{"n_layer": 9, "d_model": 320, "vocab_size": 8192, "norm": "rmsnorm", "norm_place": "pre", "rope_base": 1020.0, "rope_fraction": 0.5, "qk_norm": true, "attn_scale": 0.151, "bias": "none", "tie_embeddings": false, "warmup_steps": 381, "train_tokens": 556100000}
Each number is 500 + 50 x the weight over its row's rms, rounded and kept within 0 to 999. Layers, rows and columns count from 0. Numbers have three digits each. The size before them is the row's rms in percent of the matrix's.

# down: layer 2 MLP down (transposed), 1280x320, rms 0.0532, rows 442-523, columns 240-319
# up: layer 2 MLP up, 1280x320, rms 0.0477, rows 443-523, columns 240-319
down442 099:441395468514525512441498509554512446564503514496443485550496491550510551529520602492478509505451480504494466479591504547523578480538494403538551386514563556485536542571614510529562494499563505463569495490470510513518578550468490514585599477
up443 104:428514467488506456528553429481520522387531456506488509477504480447518470473501465463551514564509483482567533467442508478526545627536469551495517631542553521439582500578520531490435453500501475542438441468582485482440531515525479400520448434
down443 088:427538406499536528421553430519587499570488510474557492494440490443540484470522468564481480426460425449532501400526406488454541490499498488489551482497447454518482490567514477527595472510570428550520541436464443545537576539433504563463457561
up444 095:494504544518454536516455459591535474491521493540462554402504534478421523496541614440480488412509437543569510497478565536570536614618411493543527461521653536562537509489515581441554535495610389546472570482563468507507394466551507602556509546
down444 094:397506579555468476436507490620454484488447552465467449500457450447411505488561512543458445534561452463465496435414543574473557483503500468510452563499543513439422476455471558518541468517594397426488634548460456514540523456504409533498505432
up445 084:486504581548534497462503456404493480515465537488414522439547581512484587455436501465538425539501448559473494494551475429475539468506516544511439476520462434515533567495559529497474535543484554522495479410588572406531541514452557414504516496
down445 092:581521515503498494502505437501515524492567518594464540442593493573438541448508501401525425444520532531543521502582511545499491549517553469412566469547372461541501508522536494572472532442508482527469509366536466516591469494482453542555515533
up446 102:441488430563496455528391506609536493455468537535509442469477505565612506387440456507488448559486455486502530469487466507458522421548407455479401504475474440478539450505510470607515544538486491549465564483464607455508437502506555479457410543
down446 100:581486434556507388556420527519553544478550501449449450626484527471488534399504491554471446507504461403529550456431528560420512526571482454501497428563443521517483406572502509597487508510412497591495565444457535522453509528497445470472422482
up447 097:542537527529512466452503451562520572502563463530498467422604516521465408452395557500557499506413410553511525518595508385471515461445481500522441486489490416467446614490571506488474516475486542558534450393535506462552466461470561473483488518
down447 104:466454552545542510573434524449510519566637484508511548504527662528526497413506494476623471550505558534500483526557547434412500499404541586507476496503473548493455578440530416615562566511467522532459483474558494516476400585520518557472485559
up448 105:417500479471474504394527534527497603526451445515412498515545503488410497546383505500463542472480522572478542493530488469451461495500471549492531441513521531529543661309483555519504486545499490535525534481556599516495466510470532523535472535
down448 107:510506484528546464431525474487465512550530447474408526512488550469482549373468493389551498460460452475482432471494484477469478574551515540564511430566424571445549568341565464488424504530471441526503430458542540501419467546450432459565462440
up449 086:519525589560442499517574450489535584572480460537472505414489462381504520536515520582483488481485422477539448459571435378494582514530465386534494456554454415517597496539431475553541515400528541515499514451562434547569411492459534522535480521
down449 098:549554557521455504505535552578438454552493488443520465495525446501482451506503420525479542502404504561551455431560474424567513564616527510549506513552455549544516494494531541581435486516486510490465579499556564550509497417484515504520406472
up450 111:540441541521445499482575418479499513413510533514579436467521515463515533463494485380482453555487468469470550525565449486450534434512517512497476529541450456407590516528502553474480532532432493471515605517524475523542435484437573532564598507
down450 096:585456523483574519481593415495583472429538495475581470490353435454497419504519508535471584541572623498560499473471483461484589529536556529568443488568560469499532504500564488404497496561491530413437476508523508477555398528462444475508559599
up451 104:401570528499416513539480454483492431477474513486491472505538551512396539477496591420448516492503383518520487626507612480461471452540442486475484482633609501528492508565536438500502488574544580451497536469549478524659551484553457486479534425
down451 101:518568520417520459480496447518488484463413511524507420524534485525559485553557524533426527591512496545493495519582534494489492441565478479569581521452569554497516457518604508466491468489507514454529609487519461424489579472381477526405496467
up452 087:475571502424514510577473470563519562509561488500541578478480580552459536488489554453473502448547554466495472513523517456394576504552480509516483468533481563429500454475507491454560531453556410462485493532475515478517385556505571502414501618
down452 097:523489485541440513465558420508402419494507549463438483466463510491533573598549522501497453507523499509510527522499561526529484570574398613517540542517536513430497456540460496509498510520552536515493552571447516471536390461471451531501454535
up453 104:413490484480506482508558431517460449393442363565468496444413486572536568558441634544502498540485523540568543525397545511520643542555513572451504570488660433494467498497501483468511553518541450452488477457479531587555468466484438565524497487
down453 103:511414552473501470445550441520461565533432475398552399447391531444516484488525594506521544579535496474477541519586473511409549420556467405535514619396524497456423519458464444453566441643489471529533472444510501524596503526470519476507473547
up454 101:511550488462417559462428434496484521546487498522445491395565548526513512426466532480450503475398586491506610519594507522503470466453500533515440540568525507542541490515522421545440376477451511472521484551478512428492340407515431549461501395
down454 107:457547504433496609428386499468485518534505449487502504513551629511437443426572497462570573396468555592566529567549471539449429470523540529491488462491493477572537433442517458519449517453442552437508418474557492364515387497512507478448527520
up455 103:545477470499381536482494488561466569526525428493462435466526532510516429485471496461462484496546441477524515528498517456501548526463411415414503626474543521560512545452473542500566497471502538446531543515572490445474472472510493481550448501
down455 095:594518538593539457495481492451541588448496413442501603467482465424449563459561482523467506560513524453494533502584502482490522567469488513496549463432515517498526523503479460464633501538455495495458480551494395516462513492454499451476431492
up456 095:453546570469562550531418492461606451495579570581454545480530511449530475481458522599516530462454528521524494495427473524479582510650526487518462576560490543489490504548471448602471487504539512616456421551558514617557476440525392529438500578
down456 103:534522446521483509570443487528560505496387499429554449453504530410415477503477464460598393466468572545465499480612558575477445480463475465531565518495415463492433530530477476531427538506572475529464529365506519492558549441524530487438466507
up457 097:585425477514490563402456491471491454528570485638437477529491500510458453580526462512425417473544417450459514523517472479534488571506443422484524576564520498620448609528421526536517510433549538573582513431512457509524478513505473495553500455
down457 091:487398504482496525420519493390454530617486449553435428532459575524440461552475561545522484537505526514537469447531516564373490535518437501550578546483447565525572527505477512536525486494473527509526517543548390499439391572495567539573543474
up458 100:427490531532467495467489476496572432506561440509461464410438523455564498491534527503395541518449435489552504491490555490534452616587611459490449543501509467549546549491486393566462449474558495522519517455478433557509459503538553474440500426
down458 099:544510559489434560473510466498457479610495525586550469429447473593520504614526395494526517542406522523543544547522502612482493385462582439485528459548497538489485600530470516581427516484508455466589491487482526531456470540566502467424525528
up459 107:584527540515419513510476482564496397554606575576441461551461448419444414532490555540477425488486518415479593481507584546434478438529536575465520494561503534556533541521514535462455449437535425520545503483462476489531520453433490572449493506
down459 108:614449483507500548587403552548571485486521576449476521519493465422460550403574530540533466545541513450552500565543586573469468535464506445417552509528450459495536552513575582426453449457524427527514559377506540513542460498455531528485550429
up460 101:567499581510450530460510432608500431430543532534487454460495486542492498579391509466475423420459503528657534491521485517536486443561440548511466498528462393494583486507561464496516427428429495579578615454475537494551475509544576481490513522
down460 109:504518495482456563445503505552456474538511560415493522560501557538534497514453447447491436479438577429553458438466490567527523423566525481456506524430461342521521453486597491406481461479394353499526501499458462446488455578490558518509487539
up461 113:476494524459503445500559451473527494434480513524459513460481407450506482510500452454514531519473448537474504509462463369420507526489475455430531565434477488597523569461408553428458567533454516592467469427479418519504514450591477666437464437
down461 083:488504427515494472450469421455528469424424440485557500447494499448530496503447423435503521462397500386497528511500472547460460515530509474503655483378473506472485404508529458500444412460522472547478571455413498601516565496456423521480539488
up462 077:541511573518426526572447486564528581509417476518489495520502495478452476512468565484498487509460560526494505563484514490462535532450408471519486458460450548505493567557512431501559531528520619521549502520428554368533473462554537441457501447
down462 091:477504426573474491495505482489568489504526502408449568542496488515450469559469494574565578477491547584542424470552567503501484468472457572533552462402496555523486559461561447526505560545527466463450459500447522492552562499429454409561493527
up463 100:532525502511555502543421520560513527501561461542566485470538535573601482364419484522524448526388392496463492518421497459533529495445408473462430481481505494562523567440363523435455551509624459567426432487517473502500447426593501472518417493
down463 104:520572500518483478509521403510458489506504470557465425505457520616456545589427494525502557499424406522476420425502438442496530503490412534585448526429456493500481570489464488384513535549517500454471438540482513469516560397570449457418534474
up464 108:507465434436531528489512502536399550522434526569436457446521495523473577597524505492388440566444548521492575480490545418454513504524498499506512573506527462478461497489432462538615486456429554483504477520466464464469388476492532554529489481
down464 105:514476434476486479467478569549472489513469535571395424446535498462438520454461529500461416450453574464539503409502506497436535385535462477589472441542529476371588520452490548549500484357471581500483441559458551532583437462517520485477609487
up465 096:544459434494501512547493524569466492567460444512580391564545587425496431456483535507558438508542401525550495492443525469472490566512514527497448526596509519497491606523474527441496522514557485508505449506534579450503483495535467485457554495
down465 112:483529518572517531529532537465509529535632476432627496576589526509511519416441465456547460568484513573520458416402558365532417510437560456464393539598572548454458543529556478517495497493517507511423406512480494527475541533447559484372471468
up466 102:518524521443428551481456460539599526538459397516551429483518477451448496463503609511414568591490464549549470552478636426463474516462566456439465549435539548638423521493550485504482553525444431455387503475650455438598451431508489544484535532
down466 100:500507411537466583492427555563560484565408488485482488474542411488522548507587438494485522522569407501453465500511472426422449526467499431518521578441477517548531466481545471471518516494525498450504438535618541495463515465510485509533606555
up467 090:573554415373518502410415517430424479529525513605446473452479535521581433541479444609499537600526582440538602491441419407537522509575512430547510550494427398547460443504516445481541562548514536544530478433453456491502536471419536437569416513
down467 096:537576403498466580551442543544464481507463489440471465478547582497527447596488430492446550578474606480504550556469516420496487532636573510541490492508469465568521439541463497543522545521542489528573512463475498519450458484497586498573465525
up468 095:390452550510477520449565487576523493457514414548560496463437458419598544541474406530458501507497479449503529522466578537528470473531541572500462595514561542485448469475564481497613448435514457349469541493626520468543474527475582520445383422
down468 108:524434384552544501495546534557538617535515502486548569530512496455503614406476573477535458498417520530476496545494576543502495452424491533510489441404420537514421502495549447502561501510479475384421470530584494542551534581414511498493427473
up469 103:543527465453550495450554424457476488502510487548471511491498579557505482473379517509483508487425500583459501588452440492466504572432500489545447533495575505659480519438540553495438495429475455487517477522492519440546504528463530478539509497
down469 103:491492463490441456493547441450485510543490524450525525559583427489547483474503485461612507517554419524485531519550461505461490650494489477560469552518563572559543441425400538448474459386478490492468524455513433455507458517528541413480488519
up470 099:453464478477471469479426512544518457469444412532450500489486483532495454506462552439476451555501482507632583537497549460499524479473413572354444474570538439537504525426489495474566430474444380545539447509463550486598442494438524513549485447
down470 113:431481490501461463471479555541559425462492529542477484508512432526538551443597417438537535412498472513527577487498588488521453437461497508502432510603479488500513462475421557464487519432469513465499502518476536594393446514379414485592566447
up471 101:463586499437595529504534496488527457510458451507460431525456512482484481444464521510557564539534542494545560535416592473449573492466510507447548528544488449500483482478396393506501504526426440461456549506544432497586441509488596442557533521
down471 107:494512478496571579498454489472551464608443462529567495594481563556461541510599571413515583585552505486479525412459524442551589501440504546524567570427409484515571487539436502427568431514449481406521486526498467488557454554529570483552482504
up472 099:458533501514454476436540455468536599502531441527417450514547494425445375511443470490479476454387510506550582573427541447529494524460506504556483551523542511491492492516543485460441526490530507423507497505523528567586525393527532521458464471
down472 104:481458545498504426480551449457536532485465511557438490540548446414571403592546504494499499490456580530491508556429472500591539435544518551502510442594530507587535519534526639512490544549487462514485431505545524405594558412513475581428537476
up473 100:422501562469413423539527468545440358539507535509547533492517408468532516401472507497404525516546513482590542542430571511513494493496493497496449515588607492459477593525359556504476491524533479495496501459479593519513528412522484505498466494
down473 100:456474439498518605522463492422506616496508506491444471457507481530579489547446473564485593440521548512570446473593525561431566458481495470601492454502480515547507505517582486562543495487479510523507441463451484519450472531410462595432530395
up474 099:518495573512391523528465509495482430529487575464440489467446385524481501541517522441491568429491457480552409483506529415490553511565417496452524590490522518520517596456445470446550528508477551565521540516495460445550544500553614489473465418
down474 111:468542550514507561527504563497525388602513563549393593489482541525529527471530511409528612499602431515534414558440502484560473562448479542504490491598460546492496551567500413546537514459585516481433491513514541524567431506464524429518450439
up475 104:455489495520514501474566516546391539522490609566505511551505403426535527415485526473453493543514501495522468553486503468482544595514492516416484526540420501489597574454434442499464533579524502559463510556513504482485505547492500492514464421
down475 092:550543556536494518482520487568569538554525500448553613573386499485499567513560449576467501505555445502521582456480463464481437453476520546526600424540485487461503539496549524516520508490428550522564409447460439530522534573497509410548455498
up476 104:446495507419466437597448496546506509509445521632425493466458525474521415447515522425483488522592444539454421574502553455470461540477530517455479534500522536519566508538545634511458488515507541554483427516499481481504486479563626476515427506
down476 089:518571483504544424562440515514557574513455442511406584514450465476511518459480535530463506560518460475453412454444524664619498421559511436467495415422535503507491455608484512457495445456504481422487565496422427618434461486535487433534491487
up477 105:382423530561469440364511554547378556455529516549491528566456448492459527548456499521482538504449471541491582549556531486503543478512462491469490479463479561606540530419422555490502525468595429489509558504527532500482471484562524575609466457
down477 112:560503455537519558559437434549534627505432449511482593520557578446448504484512447485537485532478520581524456531486561456412436479433516467499490539508564498599511598567547508459500377515504442503445473474438590499529455485481525550557505487
up478 098:449505554468424610518432524479430483499489594464479529545418466527416552509490552577529443444424532427513465475538456395528462542462451539367466406534482432531565535493457468572512471509378495574506503492456558516486430533600488531596430494
down478 101:559420445472418444510469521521593500514459539454445511550491532467413453425588515532487553447569567523511542457461550557507422471540462543480547459553425491589537461535456494485518474517537488517527491583508630447500494475474491472484464545
up479 104:527613554419551461471476565500470494473475453538523563531504525502464444473553591475468570583464479477483553503465610456512630458597563556546492468525535469511429589457492492480596564532426398568507607513536462487477400507439490524441555549
down479 104:531520488482605441490526609502441431503538432483577542615517608480479545501547526477471532541527522410492584445532566512480629504473544535475516478521595530520505629600488530504512606446444420578553595582570491470511408568542560532493532443
up480 104:482445473433531483466506574572498502431492490467478510509522561531500480542492497533442486523461525458535430614470487466446535512423474465542489509472461586624501489424499498537562536563563534501469593549483544508569400442506471474507461507
down480 095:533469498457589584520437482560469476515520418548434520422517506511505538457515478515421485449593457548550534554513519504487576500491563487415450519545489641516541521449589376541467529522530613463500551523541547480574464484506570451588510504
up481 105:518561513493421490508400512516405511482427459516412554505570488550487491459497443464563492505587460441507542535493552461562527580487483452375427551559446439490517522444439426477418426462487548511442587378508470482473510493507537492534481447
down481 101:545564571564566594474594512517526430482570440530467427509466548544512504534667459535571519442488493537570463541489442554403494566502500506471542548577493513577521437548532401563556449543472503469428455562598398557505516523454503397440514550
up482 097:516520522497515455515593473499570539470450532461539386468522536475452459562496471520432546595588490511557613484569559505481542506484505527503481465424511587557505544506448388435534563600528429521520542613588436529500546391474599574450494462
down482 098:569525563494598487492500563509480445526431503503500546527514586464472364562473501537491505612565548479485491432498545390523579472564507432551503494575486479559499565475559475530533511409522517490475509430511376503478561452428532458578575514
up483 098:539474481608482453511502387562455427515451520507492420476473521529469537449487494518506532530472547524454598491485543407503621518508441465524426560465489491442440537498426405598464547439534525592454480527449497497491459554593560523440385492
down483 105:479446470525496457554456500617547496503472472513404493482522514479442430471498550587473542550483495489500574587532569474515465560488464466502434526477520476404439499391480520545561585437477522568457503543526468507499492566504512494493537552
up484 109:506543455464462485524468493467491501519475499571540546481491490574502534486400515505491487559467493475543544563441510491481476429481450525497507495577504431565489477519480492558447574435480540462605462499516522465550445531538517509567437521
down484 116:474532453477449468586538587489565493485437460520553514495477534503476506455507463475481529535486501521550560514517557584462513479573505504496581493579460417486527485493510541543526547543419462406464518513474520506493388538537526421525597431
up485 093:517535527494568488448461495459490510498377515495403488476580523463507487486527404420476458460493475509501552476543453408481562434506521548521450545582448486536526557384460524492522571475502457561432546493576501506534518366469605629474438498
down485 095:490453512478473483509560577485448562472528473480455529474509394491547514468542534423454468498459411400520510500561508541475554490495473436469477530494495488459467520449442636551525523488489422498591569416485369599538474495454518587537507447
up486 111:481548482443479486555483434518450491511451475509579508470524527491498403556484527515439428574532499516577566621487602509457577509441441496515408536442529484450575503474555394535466413443558570527520531508562497478626497484534534499550476428
down486 108:478603496484527465563475446531464537499438550462537476490456614483455499590561536558486522484489542518572585583530559508423525444420467503423394486440483521399587530470505422544508393475548543458521559478557471479525500545508504521485519480
up487 102:447429603473446543542461510522542522482566572523444547415484581533547543431374496480498455591509512541510546459485486510440528495415507507503491502467518459513562574428512556447561455551495540466476622476518549440588500517447491472528462448
down487 106:621579539522478492464464553530539505534670587475373529460504519563499614557491482503483457444484556502543559414479463561416492523522580494483420456490446477486502538490461447553483505463391467539433524491522508466484506499471564560459463482
up488 104:497546572510401555469465488500447485489510588611489518478554521433410490481514490510438404511490500500494545501507442414485478621485464518459432533485535481502486584440434522439526593508486557441452577520428472419503509427556570480474568501
down488 117:499598477537464501531427478472512425445482591553440528543509516403440534551592455488453497473434559399454481530501559477451523586431498496413401526528466564537426559415475563475494509502524511494524531520443557580499581592522454417512485542
up489 095:523565435470383524504502504563553506520539485469525494532451505407497539563499582532436560430463519532522518494500520541494527520598532535494489483517533477554479492478526528485472478598437424572410483468484482478508420425518536514524492417
down489 104:533531419399539584478474504540551457524557580512381441528504589462507452555531453504498495470593501457532426459473483518485572567495594536433453474559502428476444550534521552544521445583503420461473517463520493450488484427451514464491487515
up490 102:390467554498510587493472530527428589583552499513491482566455522417582407503529470510523479513433512567549504507494592496444571554506451456451453471482525534544550541468516467440493376514412454590556540579604395379587498411544476469527432543
down490 103:461425529570513565572438455487493548508537377417545501471537475458439479459457527472505508510451518497522471510548516468466479491511516428498519608481504525421472505497555457536538454461480514540465506418608479507498458509483465453497490549
up491 097:539468426431515530511518430473536480468506443547475427503546446466509563385468480520472455430530430522490481498469489524534482476462511538498577608533485408627500536436538446515635568475525554395538504461509499414538484497489644524410466471
down491 100:586498526505492494479482412426508554497455469400410558568465518465560595460549504537481433465496529529505478448385442550549508459502459468554486611494493456536483518514490344592588517545447538440473471454501609448508489420568571444523542530
up492 098:534487546609568514538563510472525432494509594514454468502562503494466548462504479399550510466513463549475505533538559507494499504485458461385512468496546439587504495411483480433474484422455564456448519575575468380535440463424581523494523490
down492 094:556520535545523460491597501494526489473520568463521491471566417518536598545533558420544464430477457519483546502491566502476447400471463470523486486376476422621456514535473455494504490506419566443415441583511465461466517494403501480480477483
up493 103:480505561528519519458424453481456527529447578497502495454474510445526465531514527419467516549490563561504528533496528514488474603404442544474369571452493554517470541472526495473394546546523540497592481603480506477453391480516535489490437475
down493 103:533493430613520582548470533457482469416465564456428509591491512479469464507565471435443484592529539516487569496448450571529502477440496521489442504511555549524373455529505473527460607618518589393523507514422462586490442486491475499516532506
up494 096:533482506558446463521416529529487451467531436537457380501505388551454434567484534514495445533446510447433612523551602465463421495462500457449553509483465474602592535482534534547456596483529503508494474426515422507492518382443529528468541332
down494 095:468544431547481449444483521546589380517479561490541406460476515462491469471539444517444578468529485451517559541589521504465443569491572501393507502525522457467484429666442513484448422543475422431467544459496438535569498410507507518427595469
up495 100:441594487464499530461539611520571543493559526537461526579456529462463489503442521527435497493491494581470580603457549516507491452509564518473442489419547442504414576452557518515466468491465430477481562489512559513496454470445566519531520483
down495 099:569521529443519582504493551380471587550498436554520498500399425559486569622568476503535494534527536518426626427529470460480470517408553508510581445511480559534543574437523441425436492477514456481482471535473497432434613518534487518484487541
up496 111:517484554485395501499483477475484576468517423545444484515490524439658501507519602552479584464488565485488499518443504501529506502520518514474488467568550423511517626457551528453574610527514473531491424510575466515526422511458470487526549443
down496 094:484430566480453501486566511466504572493495529523434483556488406484552545485578509524547547399430606475528476359523457562525460525489588611489522473556481542497539552493484593479529538481466541602505485480551426496492460534543430425576568501
up497 101:409472494423490465402526479574536477421480544552583435465519574451550420415549532517413534506497496417486513473492502453514526545465446492465467473458521556506487498394423422423505550592574529470432487531482511441472486436554512439575514500
down497 106:548524535488423495521461517516569457503546598444445556503423496563549516506582552505474526508505455553509518395470477606530480402567551408460604465509474465501520468572512462428454515439495508449527564572473466556469432535513446556497516503
up498 094:494550555484482478479505455504443383445538487510601479547516495428496446474497518573484466487455426534605518593577518429524519505624443486416478538467457522475487453555488532470531434482524496455472491581493591456549391518524460571472378459
down498 099:448523555499517570466483543523526436436626427525602458501527459421518482497475467556502455532437490462539486578509524544481437507555551542439505510450573447447476390532495562492480482445553524459479494560468510500570469515450438501476483452
up499 107:483418553517509543459499500548570581505586518522565545516509495431472519565503453465496393357505431610561477602494483406449478542409407499498482487641571472538557493550498488502480539508437523568492547440512480503580454524582505593511374439
down499 098:377386491580505580482429444581530564462556539403593420573510520452407528511540524456484421464517460555546459552463546459447477469424515487475545571518543442614535490498484567488503559469479460577525532488452477580490564444548440544567442464
up500 105:442506507541504491513524429557444497498446577476515445495544469522489426512447448525450470570604510530503521546486510463525570494465453426436487557516492434447524550409447556515548510568525543570552487504543507477591388401555551567464524496
down500 093:559427483591555439460447511511339484519524502477531429556501473565483459482461433523460493438552503495443457382501495536492567512514450450503560473554352466419458488426564596574536558531522522493512506491468433495525541540422506499550555435
up501 100:467616509511458484441417509487388528639477521472518407542450418462441502542405468459443465515384414565534618501492539467542530541490457503433538587471554555547547583497515418516482458570530503576682564443471560445571482443480511496478501506
down501 097:378450506398488515524455634602492564552442526493492544476522562433456516488554510581491489447589523471410514475567517626516507507505703551459437474491516457455575482498489526525448429508574531554542539473497537416544471584479478496486479448
up502 091:532592440521450456448483522475538571468464445523502554372527483514505534524480501554435503583482520488450442609455515439507543466438517489421553586433455531474516501445475502409434345479542549521543440566498504485447476492506518480522456540
down502 092:477522466505505517578521577532488541499493429381414479483524399476422553478549588419521499530519514570560477524508441509530516608484446520463454540447478727516554506485461476433545510585544473468510418525599539503560472469510521528446512468
up503 105:464579533541482546549543449585494487510515491551563528449483549535525431418508625501443571559568484591546455548524524370566494416444555595549469495525565483646510473501476428434492513547465533477522502572503523448550412564496514512575550589
down503 112:449529562533511537469488521479448406486476432606504563448447542537526472453600491449519481530553559511467438577543447440549548417526564538473463521529565455510513468633503482565518522547403483453510462525503477496444493614467516573409514509
up504 099:490424457478517438541545517423522452488526489504531529482545547536405437543478477441497487527493501475449625440456553456470491478499426486543441524530476512544554476512432587518441482524472531622531473520519495479495565499568563528487459481
down504 103:430493473468477590432513499449472504608504563493510503478484533450455445467553446431509536517441497495526564369550539472529498528464458542495439595507458485563480514449491555503515479486468524528439462526530463497481660433547454513512538455
up505 113:457562523518495465477449471494513542464485460555507430504479555454395560528373593528502385431500380612536593606416502452494559465519554574523457471550516462547440494434560524569473485431496565531505491530460401526617468504477524615489489557
down505 107:508480518478532528525513519468484591485472425506497504508447549573484635525537590484584450446502497607516532567496494476484537450505507536627597511486561402473469488513551420598506538489471423483511483527499473600513509490434502556430423599
up506 103:591472458550394463444496502573559560476477412563508551485464533471514485476373555477533530485454503565576606572505589464498560498482532485516455479472480559495595546480520512567474490471517473500532496438457464388544369466518579449485407539
down506 089:558414442564483464552617495544538517542553425540506572491538567462547564465439540479643489547484458493506576487462460520433560452526548496478506511522442525485495523483582424512549487536500482543535531476508525479576460554485526527466565585
up507 095:463492509489485485482612465581542470449496463481507515423582489469429427461521525502447560512476422545558436517477544424552488444469518489499584471492445418592528538404456508540526477531481521555570540460541542487434380490478540465620550449
down507 104:536450414491474437568572587566454509499486504466479555410578573478473474464544487463433500540567506533594443491563446413498499569552533511533587474539454507503549475567471556624398457468480539635514495504508502503532419593534543498564493499
up508 098:577536625532419482525601385421522472545564574490496541397567464453573497450399485461356531463483400404526526527434544475450563432619484327501478565529459461477475449505510418443458528495460510482528493469493458473526419472487488532571564415
down508 094:503641519545533493543485484432547506625595482476476527464478458471568499481470400536473475511422460456436525521487479507559503567513528411464401470497422542399448477536510490536364466510483534526515513362505452506491520461439527567558550472
up509 100:513546555498412534563466467534432493519533607552536570510545490544577456496466540528569444421541461428476520508499493499470537528510414530516505544499492572520446516483484513486547488486539508564604440434515527539619472534454524495471501510
down509 103:477426539448442511448624306496539453558509522504416589498484548523552534518478489595598526433474494491508571500520508500514546474463499464598493518568589460475598498468479528528515489461445474541566404496580399489570479638495468449517512437
up510 098:535559599463524519565495501564432578508512600513592502501465587459500521497392530426484552588444410486531519535486545424538496488504406456464496527527554502556504561418521396498493523498526542468542510614580475433539514484437574449477510438
down510 100:576548524484622466539412467496429443554475557376517525578444616429457476477449503520492544468515504532520495364508492493513561424431475465508512496512423514515409537501535476483522509510515554422561487640526453467466495507405629414537534492
up511 106:462483461580484471546535483510514570453521436562570476507580559470468424466595450484463555466518522435536562500385524511501508467614462533568424493438502465536419517511439493522579462531511506573531450573498512515526378449473611457402460582
down511 106:490486504500448396505624513522524510494511576492508556555401521509549465469639396512437602360514522474462538482502541532475436539528465517511570447568484453528474482486376596524538472439387494504521498514503475519517447499413484433470555454
up512 098:485550504429468397491435516410519467473501498484450503441439551499531550487395588463538526542504500502509542549470560448471532555562452460517428523538529495531531542488414443509435478569537434567358561535470462477529555422562523549520570470
down512 101:508570477567494611527452489496453574599499537552579607545566529451511479434504489513480488504507473512593439525558534436470458468503533483461513515547420529489535481479474478468512461509556503531648425463571526430547521480477526459527605568
up513 110:428489460528541579543493529446501531497564531584505449517520483507398457419489474556494473589548468494519471559438518503442483584513486443503494530470495542488494491391548510476472495550550490554508505526549549426472459473526478570538461517
down513 102:551473484490479528537516504523509436511473574629524519501449593487425579501454502483573499502521456595486448446485462473549541528540490422490594468442527505414477426501534475585537500516462530581448490587436496497433471542440434601518475483
up514 096:565552571504443495514508432550534474526454429548523510477435527387460444462452587501505508539509438552568568519484587472520563572549583530529492526479477539591542493475559529479553462520445543518612426547449493365467422472544466466561455515
down514 099:589591539515516480502545529532502468580530473587533506503466572486508465481423513453537456523466431536465560491521540462514597518389522582441496379537437515514548551495550504467554538530516451518543476471488554418499517547446461561516392602
up515 097:490485613464528516547431469528472569525550590583466514526457518552528483467484517530441429483496369442470514489508514448477495498441546510385528459603530577533539628514484466459403462471541495486488548497508568506481497444571522507473498467
down515 107:480511533463478553477462560526571534481496540530603513430429556460570487589527527634533468557451554427443433502481545480467532520477514519534473509456598522501541576475537487506584592496468443502449458503528540503478477537440447479576510488
up516 093:484526563480576486523464518501564451498521532580516543487501468496506573449400427569485428514552472469491601584529542553448520439511586482396498489574527563423467559475497463404514474456508587586626457515518494467448447552495504479412585561
down516 099:533542388516507486447403551498479475455559543473472427472519442448463519443493547628413560567417469493537515359558597569487515621524508462515503478461558552504499524436534544513460536598568499451487472465501505545534491485486509579537430525
up517 102:389490504448476421441484538461469500431523522529499428425488490496528432394422472487432439524546426475528525523509545537556515552477500518532418529478537454520538590476421601533475509435548580487492492549522449455472490379472650632514321506
down517 105:501454531425447446495552497355555532467510471504471531579499454457526444468514514490505486534515499469456417465496579549497552469476557426509561531476412532493409588438489554482487569523498474515421424522512398383454505504453553521580508468
up518 112:424549461480501486447471390476446523518467557541505428500561552534423412425499550538451581576519456540594476662524528455541506416468489527549489501522537431476508511470474501539497490431527449504537524544494577523624533537512488541430474568
down518 088:453527480479553480564542462570517509525483557519504515496485528594549397482595482479468600566563440593580501537499443459540476461506470486556530461496535478441479455465512548487480525403464482535532398518536538498464514537466506528435498569
up519 094:441492428547520460537504427547542526397522532538521609513542504517464457505535477539472589490543488576544438505508499388470431522502522469588446617462548459538552496496433446444479546525473591421441431507509485461559418504538508475518429555
down519 095:422490563521506489609516463589519507494541491521544455547465479480591433530613474423533506516546469515503530453555514538518471512468528444512541496492496505546472550460444521456462490507409503578529476485531386512473446567490431489510559525
up520 116:432483447626480591592465449547503550541516494524536469488458528446463429403389574520486463428513523586508529529426505334435527499471518516509464520455441465554481503508507524516472469571506540442471492452497508467525464472560469499431479556
down520 123:497469467484488459545489595497567493488498475503504528534537452548581502441569535430533490381503532555502507480424443467494490558455519515452482515512333506569516479537467479482427419471472525429400516475443547560480458453554461489475520515
up521 097:505584439423487573613492543403529521515424457608474414498497572465418454441526461465483437475473500499525416527530423505496529597493442521424493528478491441530533533507477461517521542508502524562590457480487530478488520485441500496518393510
down521 092:520541485498506414518453481446529457490471479524487523528512459509517514494448488525469466505555491526438526598542400456489565493486431527437588463559486540388480460548456524512485497503469463573452524561434541608488519434522469523503473426
up522 093:530506444564470411510549448603547472507523429537502442472553475426382544602503463558535496481586523500482514518440586500577425556606451449516493583443570539597506500481498456513551364481530531565543451477446533509572509384581590482564493497
down522 104:542490476493563526508604498585565530561533484467492483527453475539440517484480428457561410533548546513500420483462532522502449452600477495464510534559501448423416467568511423494557451452526481518460427549458623558555510522398551543481467539
up523 099:440444449418455452560438559583413542487609570469456520544537372510527554442504534569489485576509474489533539566534541428373534519442402490455444563502391476462539500478495450505490466541412510621510567537492532425561491454564523523523542533
down523 108:533569468556541529447495485481559483558573511398419458517532437511512455544479463480518506541543467507567475479486475496536578545493598465536505455486486437487525440524594568558476496477544459541496477442624485490484431544420390494515424586